Weights of a small GPT-style language model, trained from scratch on English Wikipedia.
Size: 19 layers, width 160.
Architecture: RMSNorm before each block, no biases in attention or MLP, untied embeddings.
Training: a variant of Adam for these matrices, 182M tokens.
Each number is 128 + 24 x the weight over its row's rms, rounded and kept within 0 to 255. Layers, rows and columns count from 0. Numbers have three digits each. The size before them is the row's rms in percent of the matrix's.

# gate: layer 4 MLP gate, 448x160, rms 0.0746, rows 244-298, columns 80-159
# up: layer 4 MLP up, 448x160, rms 0.0729, rows 244-297, columns 80-159
# down: layer 4 MLP down (transposed), 448x160, rms 0.0673, rows 244-297, columns 80-159
gate244 097:134149154105069125119095141119170120122154117105114100121149096105164133155112146147149121135097152165098076138129123152123131115097093135156139108154133108108117125112188161125134149152129163132121169110123091141120106106106132090153104142
up244 094:115152139150114132130108117149094113062107145138122115115126161132140112135151144152137177130137134158147137109176112093142105126097117112092173133069111126159111122139099165146145099130146165089101141131101128123110156153112091133148079126
down244 094:134141149130117114115106157152105100109107126124105160089176147157135120185131147134154127131096125163129112115127112128117136167114107114142123110097141130171126144179143188128129120166144142143138120107099117103097131091133083111164111079
gate245 105:115127130131091132151145131122088156100150123123100118130112114120127121125120152134119150127112132103114132136161110169133118134105148098140116127127145101136126171102137164165123136083122166148134099127089074094143137111176129111119104168
up245 105:148080130141140135121176132133152089160126154098121105104159109127137141143127101154134137099145159159089149112155131113124151110115099140115120149143174136153145121124138144095188125138129121118097148119082105134135130130107120132104105096
down245 104:112140115141119104135170114135117103109132175116106126109106127104105100196117178144123137117107146125138126110147102106128135142107133111131091108144160090119151157113137185158167122120113112153126117141089099129118122097133115142113114153
gate246 108:113138092127131124114124080153095140078128125144134136094129135140115157123116111127148148143146115143143155172157161107102140119101138123144128157089130136112127133087137094161164094144115150151148122169155128143160109153123176139069104160
up246 109:087128107147161137149141135104105126145133155113175144069121101135144098108103134147164130111121081106116112152126063139122142119132117157151151095090157106155130145143153099159164092112135169122138194157131158131116105123093143158091118149
down246 109:125131128116135163164145143102107135135167123125161146100144142133153069126121110126135128092116117128112117171120083140093167138145104172157117085104162120138135136127136140156126130090100127126156140102119135110102151160097110099120130143
gate247 100:151130140119090145116112141157126135130153099121098126116114111147149162121166112173112151165198130127131122120147107098099138127106118104129098128118182158110148116140116146096162135112122138136147105076094135120186134174134118101127107163
up247 099:129116121126117125117147099127111128129136169121106156127135112129144073132142115187127102171126129149091127091141144132085126110107156138132160114096140141149067163139152118113099145129126144114114115080128148128086163081133153119116112134
down247 106:140109129140130149112128145133112115093149174114152131141137114119136098128121109144119117120120148146127144088119119121123123107137142141116142144110128102121109172172138103082100139134112144140103114128107167148129146106127113099127118157
gate248 103:086177147147134162167130096154085129141122094093133070102103144120138118122123129103126151137142110110146158157136144115123113198113121114099122118142148149140087120146101136130106104179173096109160161174145133154114123133162120086145126121
up248 100:107115112147129145143128143111059135165087087115151118111086124142130114119131112139157139150112115115099130094090134129103099110128096145124113128143120131148133095102138071139127122128182124139178122144121118160119114129130100144111130116
down248 105:142110073104123130121133112114065137175122113087144143140155137148108095137131084152155134178065128116102113110111138138103125123156109110108147100148121101147123189117117125116144114114136131114136133147128113165073165154105142122133106163
gate249 105:140129097110119154140145123158136083123150088132134173129138076147156082136111134122093162118147103071137146124108065098124165114087125122081090095127139126106124155115140088157118121130154097126156113126114158161146116147171109102117150134
up249 106:106128143148120112107097138110140114109192108130149134147156145106116087110116120103123083111098116137111085112150167105142137157153188129147180142163141131088139139125093130149117108157124112104070125141136104135168116140128157092134140112
down249 107:094110148149079104121107155142128110108183093130119104146100123128125126100127115111123105120162123111152065115172120112141112175144171172128134160150123105105146129138104138121091145110130091132096123131127108145184135150112139111156127121
gate250 093:150078149105117079088078150116131122117146141114104102135149094126174107152128132120122139133115095168151105107075165178137127155084103138128145103134128081073122110136136140112134109166152127133134107098113099144140145124085138117128113133
up250 088:145090144121084127116093147097113113157145127131117176131122113140108133140121139151145101110128133096149101115106137165095167118127125112086133099125128119137107150142117090129140101158129161102097115131113158116148167115176134101135158130
down250 091:120117185114108156112127098106151138112125138096127128102089098135136136086133148141119154119159155146157122109088131162171138136164106103117194108161081118165140147144145158123122107128168132139130157120106122115138110083114145125135139101
gate251 094:096141133139158138106126151170119167156102092170123111124084130128082114137133116123143107095159131165160109114138100143142118118106134146169111181111119148168135129148138113137127162143118130164136127162143128151134137156175142144150149077
up251 091:151070106147094130144124157151119136128173104115095148116105139112107105121169097179139131137108157101141131123161085127147120113119106138113141126134133108125153122112150140096123080131109144120089098135144131111125115104143079121160109161
down251 091:144167145127163112117071112135109115132175186092120116148078124153129122138110140128118116153118088101142122142105148137119149103165144138127094104149102115112123120105164135098100113112139158102129170136113136140121132152120153138139117148
gate252 093:088149075183147132107121150171125123104087092126143117147141144147080158150108136141112141112134120115117118124140107099151174124123138102185118192099154127125168114131152134154142132133071121083136166141077137107116114193147121123147113123
up252 092:105137154145119155142136169104126139113117113108142105124127101159038111159086113120117175147145152075135175143112119092182128153110147127145128127137149134138096131118110156121124136161112118143151133135147161113101137131090151153129160132
down252 093:107126148097122149113114132092089142147150126106130135108144129130145178124150103081104128166143175119136126121158116156120105157150142081120131149140106150135121133148106147139154133094170119122095124127111123106137125126105132098135146138
gate253 088:107116141130153134110123154150121128096098141168103172130115142133115100164108107118160119101156150151155142115106138109118098114090161098130147106099123092135130126088105188121152143129147146139113100114136143095107161108131095109097086111
up253 091:112161171091154128095147122113151126176153121161120110150138097126147099130147134168110093174112167146082124131126114099091102072132101137135147121126130098139121121097108127157134122097141099122138164151180081142132094128154085080137083150
down253 092:140116114128145116120106137167094147124097084112146177169080113142148137094126083126116106098092152098138115113119114152135142113153100129139094137114138127133142149158140120127110113139085175094154067083082105125104160174109128134119160134
gate254 108:122107107126147134110117159144105095106174144112120159118167098137112108158135170159183122128121088150138148138131146109107140083134141129133140141132146096111127139105165099142134109131157143123114123108132117146121150104084158081098142124
up254 107:183152113121135172144158105149128094124116118119109138105138145136168154106158136156114126132122090155136102137131132087117092113139105109137132111143124140116160134106139137155138124110127100137075138136090059137160162117111098106107127159
down254 107:140120121140139107130096119147156096117126122131162143103171074125149102145104121167134128161132136109107124140143115136145158101131111141143121134130140098132113119151138084174140104113099128139110098098102129106147105161115155104105162112
gate255 098:158100133149174170161123133132117137133196173113141152068119114135104113133147119132139113110154103092115131128130109096154144132101134114131071127126123089127122155140155117127137136090133133116099134091156153091124127066156116146144118158
up255 100:107112120091114142193131127143080092156143150145114127122146179132116091108149090143112133111123135108182154125088089193171097139117086106131137088101131126118115110119126104124092149065185107101134106090124140125150112109123106115120120169
down255 094:118077133093139131132122149113140133120052072135161119149125124086144087125081107124142110146106132127128107137118134114130123093137128140144131092130132121117159108150116085116157141114139130115101131121123109141104175088131150124116115133
gate256 080:130165140084129103156122102161129134142118132156130153129132126094134112130143113099117128139138138108112166104131129108119128148128118117116114075136110161137124099115108095127145149166075142155127176080159132135138134131152118183159153096
up256 080:107118136146103126150156131114126139144126155144153148098167129142135128171113134129084100115103183120135104100185136144146134122083119092108103149150128090101119123144167108086144084112141169132113141140117151063105116099163148140162104108
down256 081:163091118112110138123104121105119104138086101142157098157124121160089139122147160120106128159134144117130067154106139129108087140131130163118102148082114128105140126162164127097119156069178106133111121127120114171122123152132184114083131122
gate257 100:109134134133138141111146099131128081061153142162094119155087126136106077108176057114121148084134116137169152122123110146101109093103146153115135110148134129112142119101114135132179134104114115130116124133114125115147144139130137090127141116
up257 100:083109087153111164130130111086139099143150165155133101144141182095106102112149104125167084124133144122156121115123082122131158087127132140109128093139129149079123130119141163123148140116129096118120108110143111111124134127102137099119107160
down257 100:140147112118137147133103092112081154180147114107185184120151133152113147173094148152168085148117112110074122120111146183186121156116150122163101120131123128158126137132164173131125104163121111128138104133123178154083115152106155131117127157
gate258 091:120130133119113107114108125101098140098117116108111143172149142124135198108122099122156121114132129131162162098167115121136149141125107129114161094161119107151139145130141161120133098110114134110131115135132126157134135144142157172125167140
up258 090:143128123107133096146165152167150130123148134117130143108170096132131123090156122147122144135112089102117111132136143103146108116163126128043127113132146155107090118113144084115111116155165103131183136131093148132085162099161110135134098126
down258 094:141133152094112113114144133126091138109105130148131168130122144108110126151143128119127101133134117111116120111140137153213121139135107128126143099145205100153113084126152102148139117147079140104132156086096138144108170119164110093137141119
gate259 081:096113140130084133145108125137117122127072127127124143127094131165132122097156121144148142133151111154190135109148129126124109153144119094107087157141094135143152144151149086163133090083149122107166115153094138158127131127141129178130127163
up259 080:135132119111162102130088133153168124134132087108103108123153108099097141163126127154109168125121123123123148143151136090110103116114109173088139134123102114071156061140136109096193102152114094139116102117111082200188100131140141158110122140
down259 086:110128134190092115148097105129104103128089099151122123134123123123150107118138129138079137090152139129146128080134150118101148099118118093105155198115104129141152110135152089158154126126176128121120121138119106133147119112124112161127098127
gate260 095:061098115166144159115151098180123116131125115160101141142148164086108144144116161082122128118145114113151167115164130155143135154120115139122151136135130154163139147133118121103118156129113125137111109141087162093101140128150120139163127092
up260 098:090140142137118111179073133135120122105129132136118155114110097175140112096142124190135161149126123168136135117104139116118131108139120132116141131132127160101131131117144128132148111137148102099147139099156147163121164099139133163087116129
down260 095:115171089110134149112157135122116130173142107155125157094113137131108141112157138108123128118127135089129125092126141150141135128145151118120150114130104181122051125112144141136153165135080137105135144124124132120157110099139098113167089110
gate261 123:115148137199114127135139129128144167122133146155107108143131122149110117113110129149110115134104130119096103135109133123150090099135119133159157121103139157123115107120159141157133097126134148094166137121123139116148109098145128090140151156
up261 120:128165145155094125104136126155169144125138122110083090124124161097135149127110153126083177153142118099097152101140085113177124180101105112111128113049125158144153168120140163193114111095138137130150142143107125157170121149111130103162158140
down261 112:121105116133132131128102115133107145128142117114124168173125088165137106155145100153141087136130151171153099131135125145130116097173114142151142146181138113125116115185110113018147154137130124116098149089165134144097124145124120108105135129
gate262 101:171111118140144132127116168141129152149132068104113150117160101100152101131120123125141085129149136099139102115166155108113133091160115093083131173109105156152160138164174107130127183123116153110142111102122101100110157107117137131132129128
up262 103:133136145141166145158132140108129139111133075099156083142141105118132143089127119158137093144122126088140121136107148138139116113133124145119118156113110120117112176166141091126110196115115186091129109113133170078112100134150118147143104152
down262 102:140117140109135138143132129063096102157116110097199105106132155130102136127116109151137135171062124128131143152080101155160141138096110126140120112149105090088105179136100115126131148146117142122149119163122119139140112134156138121089117129
gate263 128:118163124106151128120112168148144155131074103136112076155114141121165185088099094099111124118117139185148068135136167150112147148144130142117144148130141187134115097144138127123117127102142140116100116119129147140142156162155096117151174163
up263 129:130134120184142078127188110125108095102145121109096097082130138106075133121107136080115123127159129129127154072124180146124128124110106115148157131143108098100154156125114145125165120130126119092142128122138130088125115101107174123149101111
down263 117:115107142136158102129125110134114136141129153106150133114183126098112145138132118151127169106133080112111139102144114136077150147110101116127132151123089104108160165126127092148149130158125100178184102150115128167113120117145156149153091082
gate264 097:084119159062121156094112116094140130115115137156110101145103110134133153133113173158153135144108124098124101121102148156157093138127130114077124152094116105090186143158090150130108149152123120117138140166145116128128139147089114127149138144
up264 096:174130174115135102169124155116157150089124112123124154147168115127136132119113157111115155129167127116130123158116106136123117141113140136141098128116138148143138141129172132087123161121130156082154144141163121135175122100146095146090120112
down264 097:134132166187148131149139154122151131111130084120100143100131115154145102117106103128185146150123178151130138136129122115140111139154129104128131157126109125078124107137154138159115119109120179161121112094170115116123173155120150128107163094
gate265 093:156125118152098140117094095109100086134155124150159126104143139127122116127149136108122140109121146079123115136161102121156150151083111097162080159103150105126130112136126166129131130152100120128146113149144101125143140151095162117113126126
up265 095:158133104105106116136132143134121096119088122102136113131114125102133163095105120132061164149091104136133137131140094130125111142099089133091129084131121094128131143129135094142128139074134075129145091148102107179160109141125102155121137128
down265 097:155146103096125149116130114104130145157133123091160085136165157121144120119115143122156139101106121103132141128091113118143128138119146148174157123132128113134108188118129114127151108124110121128105124130140082157120119120127152134121108110
gate266 095:172136133132118125116162179113170124094130127129122118119100089156124090113129128130124122119125129136061087139141151131122102079123130132141143139113134182138150150121131152159145113120159089127098158132114163121083144129134108100107119187
up266 093:086129128073167147167122093156139139142122138143091127148104148116128156124119144086132179108206144127182157148145131131125125130135148134096103128113107125137107160164128157109174117132118122142138119080099139105120093102099176125135103160
down266 093:100130137107121135138129135141116147108094093134115162140080131113171105131110139152144121155136174125138113156123137106116140137182108151100106096111105128127129176118162122114195118116094184144119156095108152145079116075148125158178100148
gate267 092:125150182129118132130113141121145127130120118188107108133137114137124139114140130095111137158159114172187149127138174152119121124112124127114129134157085135173135095124136142086147105176151140130143119124106097151143142096081124123090122082
up267 095:133124146123097120158107175098120160092158103179136159100147136165101073169080172129117128142157109125098126137127128087149134150125158145101146121148144150152140141126146116136105141149047096113157202136135137084145133134134135127150087149
down267 092:110127189163096120136116164109142194114129110125101158106163086149126139152094131136146117122131119159126146127118153088167117132153146151134181088138103118141122150092131087169137120127064145129098129083120143082126140105125147140109087087
gate268 094:102092093100145129131142098099105094132164138146130138103154072124109093134144144165160071138123141144102161131123121114146131080156137116116154104121149133147118156089156120102097125126162137129085170124148126116108105107144077124145123135
up268 094:132093101118142141113128160101118116099097120133166129137144088125155144165140116143091152137090123120103121117137177095142125132142160150156150105133131127093137101110120142125158111131106111175116070157145144181104136121147127168094136108
down268 093:102134087157113089101122093129176136134128096101111125140144143172128112103093145147160116119137125123102115156137099203151134132146143123120145146103100146127109124112141138161052138131114144126126155131118100129164117149098089169135180137
gate269 098:132128118101143144135136135131117090108134147103118154157106158132104106123154125141111137157140098138136107095129112136125094113139087139108083136114150084166103099138060113176168128118122144167152161141116111148100142128202099128106113138
up269 102:093136113110126066113120154094126127123164154149097137131145103114148102100138138151110086099094169116080077097108123163124148074122144106119135124093120070117157123120155134129146091125102136118119105148137102126119134134132091136146127130
down269 103:122126169139144138126104102117131141130103080130172101109123125117136170127132110125127118089120117142143156153092136123146132137069116149129105090118107180118141096112172132083081147124126121093128093147146154126126142125097180121130137107
gate270 097:146106131091118117085133159149115125094117119102132122097113130132128175125128146130128167093109160102125163159142096146115131136133137125134111124149143161104109107090124120127137152106162170142133127133120086108125137154090131099139108110
up270 096:125109138169140119142081120163118138152097110164154114138132162139121144141102069116109141130171099059140155119162105107135119181117120098069149127099112129159139137131154122142135129170134110109139127122120134163143132123136117149157133147
down270 096:148140133095110132081154125101109146121126154091118136110124180137108161120156162110143166085110164139118162168111128117128125145127081121172156091148166156176125107089110105138100161128171128122130113152102115067124129154095168135152116105
gate271 109:102153107136151169105111097191121128112082123122102109134135120094092146110145132082141159113177145154106148073156129119146136126149087104125153168098143143103100138103131126098171127125137133126117125098117132139127143141139125139103126078
up271 107:167130126138153113108115118119114153140119128104121138106115105152087085150109099084148135148111130110104074126135163157100129160128156152129129112120092138196098095114174133158121141117145113162107150143192122127127120115111126133130115148
down271 111:143118145132148138137113110200143113095063160133121122146076110167127121134143121090153136114151142115141114105182134122179136115127083140150129112100135139100107102094172121101148149153133113127133121099138104100127142110151160153115127101
gate272 114:128151140120101120107129164112154131115107097118150098160111096101183154126167127151115134175129158136126104100140135089110129128150112102136153160146153160136119155130154143107101105113119163153111130129156118160117168148128118126110125159
up272 112:103114174084102117102117164121165117157150126118156117178104123145148119115139143143088106134097171122129115130107132123146092142140145105190095126131131150098100111120123076129075096096147129117113120152157137148119122119168144091108153147
down272 111:105122163143123103117127163128152134159180126107129143133152130131117061136137147164128123120095149124120125167129113120162093135117138172180144104157124133128110088123132103131129131100123133117129135105151122107139127135150155111127177113
gate273 106:152141143112167115114107151142119130139119144121111137135115137037116137169102170133139080121128124138096176097188147137126119157128127149144105094099150150137164116152182139176106105122120092148135096121143167115140156158157158152131111123
up273 112:165117118135068131144155104109108129087147129130131128076132149126104100133125117140090129119155142127126106132117130116127128106149104076140187147143144141137096163102123113116132165154145123115103147065108109100133132043134158145104125118
down273 106:110099117130111139110161128126103107083159119135100136101173138157115103144153110113131169168144189119109076128108117109129106099156108099123169144154142108154109115084126129091120165117144114112107123117136084114161150103111131149097140139
gate274 095:124106156128142112122085117143100107167111133167165133113136086118130113159122134134142118126138136144181146154130134140135123095092129124095168107143112148119118127073083156110148143126153124139183143099130128137154116103089163127128185116
up274 098:135177142096106146109156084124149128153125130121114129121118142141103118168187134103168117144113126083107140167134146135154112113122086175121095154138115132139107084171156112127128136164112141116166105156092139098194183120105105144122169137
down274 095:106131138160132141128095110129123127146093110178188135137117073102139094150134138127098142143173126154107144166140142127125133115099109073117139164098137103137126124111097116134174126142118097127109113113131177116139164103178144117117164106
gate275 088:152148139065103140146143098120112132116121150170128090099150142081167123176159166117123125146151084126076123166158129162111136134131108101109113132148118143128126160163120119136136135123141095124110105116091094139190139124148093108151130119
up275 085:118104151167112125140139135135130121150138119163118146119127153083104149158121129089114099090111105119131123147106089138166150061109105131093165122095093076139079132128155119131169117165112147117086117132111087149170131081103140136169146104
down275 087:143072197084154130142119149121177089163105107154161128157132136137126128056126139139087112103127135109146118119102093105107131118137117127104139140077129102114118121137147115150148135109111141101130095137131076106129119141138157142120134086
gate276 091:131090131124090122127111162111128118131149135117151204099140084144120120136178185146153129106146124086102186118148050118137075124130139111105128151151127121135096107142132174101132119122121113160150121099142133102103100122136129150157106132
up276 094:148121130128150121116217136120153119108126121138117086115116126137090121174137119130113115091137170107153145096136139110133154094133132092172100174160125132110130120096119100140152116124130058158085075099124147132098121097151119110132173099
down276 096:133143148146116129098149128110144139127109170104130184168118138168128161138074062149104139142088153131114087176116123138195163125141100100158164125136163119120100116114135154145126128142113154099063139118107154147127175140127143148095178131
gate277 098:106081121167170132096140138165111141133146151119101130117130129108101122119153099094134171089167151131131146138127107127136159137134151159150167148138139140129106139132146191115158096120119119142150127120117118160121121116143129114139120138
up277 102:144142130156075127082124127115086127137100122163111139125132118142133130134173106107125119116117121141162148138106127082137166130139121125149175107148172113088133144144099118122124094131163100096133122111146129141127103109141162127132117149
down277 100:123109164128134151136107140108150127114137071109123131135169119135146126102149116142132105153119130115107128126126125150140111142092123090107138165102115107140142106110132167133087111118134179123128121106148149093104162142117148136119152141
gate278 110:098112107166114122146142124139099144126127123163141108129113130124144101167094136132108117114103111140137098106134146143125084156113164120122109173161160142122123092164101123144150117136144124138079100124129145174129168100167133101150079127
up278 108:133111150131121122085142119150147112122144148109097141108160124118104096105149104128148150117148142141107150109127120161111190092117120133133144126128170116100149168088197154134118172134138130148123151104136123081131113141124099142087136097
down278 109:101112162101155125101109114143126137160101165129081110132113140102105076133165112112142147116182124163094155149174121111132179089133122101149149130103127118114143134121155122140110118135093151146153115117108114054115109113147140170102134135
gate279 091:101142141148143102098074143125154121156061077140098115160112124104135113099084080130178145114093117189125121119146117099124158163156108130126123119128075131122144078115155166152123114148130087129153104160127155146114153112126146126172107133
up279 092:092169121153125104108144101085116160117119134144149083096128091135070144132116136135127136115126077120092154105104163141092109104119151139153113118138167110112112151115087131116160152140126187145109104118107111135119130135136143135085104131
down279 093:079132110116126128096189107110082149107133089161142113118144118117121143141157106119117188164149115100131150145132126141089097136135116171149130133128121112143137180138087103130161148121125087141099118148131112153128153144153110125091101107
gate280 105:116098112109104149114139147116119068145122109156121134130108119131149124194092115165130143155153144166126117152172108124089170099153112129121117153136164104123137119130137123114135131126123100129132165128129127151144175109107160083084118148
up280 102:099120094122120135132127181093119096140145131155134151116119110127128125153117134179122147178123130130142123169153089136116163111096145157151165121148122086138126116136098113100130124141138090142126172158152157154141127124126112073112156136
down280 107:103138107112117135155153151059114081108154136118124085134096138132120118142154145154127134181125122151102130162130119126126147132137157190141155118134113091129119156149105085144130127123135086134137142144134149127141116118145121106116174125
gate281 094:135096136124143154100104107156100091129098107135144131114111106117111134139131127082107183127122128138135204147160113108122134114118125165138149141104106142119118117151159129142168120135122111125146106143084122175144169133125134129112130126
up281 096:147084109128110111152084112126114137085143098088162114137162121111135113176101125121096158125140121118152100135128145138114172140126149066161091119145158113125128124108146135110113112144155099174140135142118135119122128111129170120105142124
down281 095:180148095100125120131100091131083130080138096087155136096170138138122145151125140095121127137122111131134123138113184100167134143126149121126095121151145126156116143107166153097148137128120108137107137171073171107123128120129137097134138140
gate282 085:122120159160119124151147070150109136115092151138124143142133138085131158116129095119109142142150180128156128120160078133076127112123124119164128162121160115112092120150107127148168137087086161151140129132103138118097109146133125147155105139
up282 090:127143107143104107105127159128126135099112117139096144159096130140132162118095185154177082118083125127112083112134164110119180118157129149126162150100139146151160097072126120158127136110100111109104128169171117137162140147173125128113099089
down282 088:092126133139156118132124155149148162149090128136169148135143120120165127128103105160116169136132129119087133093134121154120139109098102119141152129140138110115160142083119110124161100161113164135141160145135138134119116083102113126123093113
gate283 110:068099158103154102066154068106129133113155142100093124113111138116125109104121151118159141105143103160109130104110123094112132139155142148116156116151121111126110119125144095137203115105102151154108100146149139118127138107168105147086148129
up283 110:115163136160148167132142114121111151151156096138068107171100130120146122124159161110162124116150090144129122114155077121097180106166127148114119111118163117137153100137160115176158087142120127152158119176115121151157118144112105150107132142
down283 106:081114192106146143091168093112141131112152126101117150114146106115141126084128177129128152082136135129101122138115119126087149114151108109124166133130084081146142132146141092169159129092105162122109156148146106153125125133129141139137128112
gate284 099:163147152147133118162173097122136104073122137091129116111137113088167122149143123150143106121177107125094140100157163131149083151139133117115121132123170104092109124109118127111141162117126124118133103116158106097113125129129133133117135134
up284 104:121109124160152128191144134103164108111142101119184147133121137157104137136134122139128113111105103167127140109107143127118074159183131162116126098126151135090118128102135117105113118092153111147133115104167137153066134145087180148125153130
down284 101:096103137147110137139057136113145140158093107130144143145187100157183121097093098120117128128099149129132120188100132165131112101123113145104117099145095167136140115136107130135111170139101141098152135121122143090107148177129177128110160148
gate285 104:093137142131145124086138206111154077160146123097170081130137109150162128135133107104135140105126110097114103122137130094102173096125125105149164106096125127148165133146139160148119119165068116138124124116107118115119119091128142170143141104
up285 099:131189124106119109118107145117141091114119089135136081137122112160171114119076151110166102133148140121189127140091120163116115142149131143110149115091126144129136148136104133155174134105112130160149152146128126153157165151133181126137147158
down285 102:149113164158158134112074137100143137168135114124138114157160148122170133141125084083114124137114085108102143115129128125119147126117116115141154092118107129154159137148114118128102109127140163145166119148091061116076152115083138140105100107
gate286 115:086127137127170173162143102120095158151174106134147136117192107148143167155145136134164116126108160154162101136099135138134116144147115096106124146115133137095090129117116111133153085158150103139178130116125140159073122091132137126139128151
up286 108:087116133171118132130114164131103136122116060122119112136149146068118138155133147122161157129184143124145130115155136148116141130129099103097097172086166130147083114163123141122130084153164106113157124127115082125135144114123097159111123134
down286 119:121111132101162164126138139122090144147158112145153131116223130142120151162154141144133134126130146166156088110126106131168108115125126127112161154122127138097103126132133113125120107172138114133162129101121120154108127121131129136113166132
gate287 103:118121112122137148152182111119092143082101126091131087115132108134156124101142134096118166119142109143115074095149163154127107155122162165122128120130172085118128123149151124136158116097115167117137122152100150156169148117123110100125139147
up287 101:099089088174116088125141170134124150168152151131136103135153137108100126164108163141119095120105174087088128122152073099114173150098148093142145157113109155159085124139139158115097138130101107121125096122137146134119091114107170142111101116
down287 104:122144141122146118162132123173142193161087116125095119117184142112124123098138126127122115070125131126149159113141115132071172127118137123133143124110107129147121099108141123108160121148089155133110112121092112109078078125162148146136138119
gate288 119:155102115141123127123160112120177140143168177140170122103091144121142107139119115170123134135152118137095129147117153109136141139161147146128126139131144120108090132142116132113106161133076136115141094093110129111122077162090082106108118114
up288 124:142116131139111129129155126174119120134120097149095110134168100105156132143135118093140159122166135145110151112185104133091137109099110101093131172128149168116144138130177158136168128152145116128115118152095111170157174113128143156139095097
down288 116:140118119147095115148177131127163129134154152142171134085109138128147106153128117151145132130182144112100113127130131100161132111133163123142145126142197104104099137127098118111151138119094104125117101104106151161149087127106097101142123137
gate289 093:177169096120132197124135119116137141156147088135104151145130117104150116165107129115120153132168160143124115133154104155106093141166115126086096127154148131074146164147167108133116094141141124147109134101106099134134121164154117107126130155
up289 101:157103104142182151117125128145107112125136141104131129113144130145067125133131091139127126121131125092136151121142092144115120148092128130120134156136178159137142148128134117122099096159118097164132129077077125122124148126151130094106108112
down289 100:120127140126150147151105132147085123147121111093139100103162130161132124155108086163130104157138167125147153131128079118111139154121126126122089159148173152156140154137123119110095117135153118179152145065088100155117157151143116115086118119
gate290 098:120093146134126130118108133147117114106107104063135098146156131077097132160150123123153107120082173133118110148118126197107157163143132098128145080132151119134185093167090090116096118176125125123169135135134119171146154120139136169125128125
up290 093:097134152136127110115107096147124131101100097108100095109130155114118142091128130105189136130125156137171182112109141142136142174136165131131113122128133112144123140132134148132145121126143122166144098153073116142145112120107102126139165085
down290 098:154132124146149119138156139161103124110117114107168127156163144119145124130138110128081100110103094149127117136134132095074137146097111110132102129159087134143157146148147092130174138148100109123148147147127132100105125143087095111103163156
gate291 134:098110104112176153106126124177174185121149154131097098156130140126108151091153111144121105123147187138120132123120090132099149118163135128116130149125138131081150093074149138113127109102117128067104085085111120175173106145126086116120141119
up291 123:121126083169106108125143145117095115135107123157154162104135125104161118153096115103105131137113089164113135170161129120098147114139116115123094144145138143159114124161159148158132153134150129184146152113095102141139148114079142135109110112
down291 114:099098133113143151113113119181176175134147108148114083159132126120107148098144095154135114106169173099139136130141108126095147131138122126131136133103155130076116105069146110112139124118131133085113129099103147142144110145121090091130151139
gate292 095:166120143119135094108148120149127088121189147169168169169136097144135148119169123133119113083107114122106132141109124118122126080120129097148138116121147183098153157137150093150099095152101129129123125131117104163104122153079158116129110152
up292 096:127109097138071127143111095107125130168126123127142154129116138129099147136121145143136092123124144155109171149143143161141131169108090109157121144140119117142132151078111192099115156127147146117133183121154143132169113125086201146144129140
down292 103:138137076145119076123169121092153147119139146116136154107105118162076169169096100101130159107175107123111129084151164135082143165153146103112144133132090119177144155114116133132128109115159097155049150142086098085143121133116093148125123146
gate293 116:125103161115154123135143112154086150145120117157110109090082139081114085158129107081111140112122117138125146132164130140143135127171096095133127150109128159132149124130146123155092134160153113116110120114106073160116158114146183109138144086
up293 117:158150071130128109088149131152144110097119105123102137135165130143127172152120131146157131133147153107113129103136158119089158105119125123123123135145145125150173136110139169124198130105109134153154128083134124121151139148105094152130103144
down293 113:148095096146149091125159148135161098089135110149096066114156134104143163163157153124120150128178175117142149111164155115099104125128141101124124163120159153161154147103152153128162119098104109099117117086114104148171163120111088144107110143
gate294 109:138140139104147149114091080127099154153121119154138176155124106146138116143116159124117135157128119148137158132111120151153111127156163099121145112142143166083094180120203063140094103125185123089110105111125136143141158088147130121146105107
up294 108:113095128109137119126131096102119154128170152163137100126151138146126119110139103127153081087087135147125061140108159114124152054123133128159126095123109123098118103143137165167109141150146169091117156152127138144145086136110109122135124189
down294 109:106143117166106083144131123109134132098137101110133090115141128147148118142130169169152084085135136137111085128135128101122144099130144154154123114156131085125131116136096143129182157116091112102150130143152115126137103154127091124106160103
gate295 110:117134136096123165136094171115114098163088093133136098119138086139184134125149115104173104149114126128151151154127129150117136173114143139077119127159122129128127149085120082116125141094115126145117164146131138154107125107136115181077174170
up295 108:190110156101105129138113107108109142102117135153090150115139135122151140153140142096191137124110101109125107098117166130116127206160142090120132109157091070123149134111163197177144139153119099118114139125121120161121155095128094154094110175
down295 113:171131166117098145116088077121108120124093131145116146126130113174160103133118141124159083142109084111148119127152136155098113151124141095122132141166072101098130114109127191177112124110086089121134125134150156146110122111137091118091127107
gate296 113:131140101172112135105165114170120115122116091147074118118138121085155114140097144112139137129107105159109102126156158122123111129156112071117117121125118152089112129144155138167157140135108105102115140112126108116110178128122156122126106124
up296 112:105070169122100132114101141110138126139143151105155123123113127130131094141098096144121141084152134135109169138148105123123159082113120115159124140141225108164156125101104143117110137106145185155101097126107133140173103103152110114096109133
down296 118:115113097149133146089105121143139101151117115172091129112134089117141080176093144138103168123142129149113137149161111107106150131146121076099120158138209120126147137137117153159128154134101120169103098151137124115141154104118132118110112132
gate297 114:141134169102095140114099152135136168101100101120114108158101122136140186107103110138107173141137150120120182144128105145119146166122123124142124157121132133123147116169128131167113129102130136129153116171155104114124152110130138106162106150
up297 116:133154114132176122124153103127167086148155135100143140120183146112107105133165141107165142119133113113127122087188111128117135123163132097068139134152112089106119133077145130118148143140124137129126098107125103163105107127136106171096123117
down297 107:119140129138147080097149093116130122136120148162160150133169158062106171105153142116094143103095108108111117086140152155148114127079139121133108132139125107129095110118104152115122132161122156128148111161126132145089144134145110142165123149
gate298 102:128087148128132129110111110149133152122149158170089175128103140135099120132164099119080123096129134176139102101163103108119135158150137091123170157152197123127117102103140149170112149191151096153136135114127114113135121151116113164113137092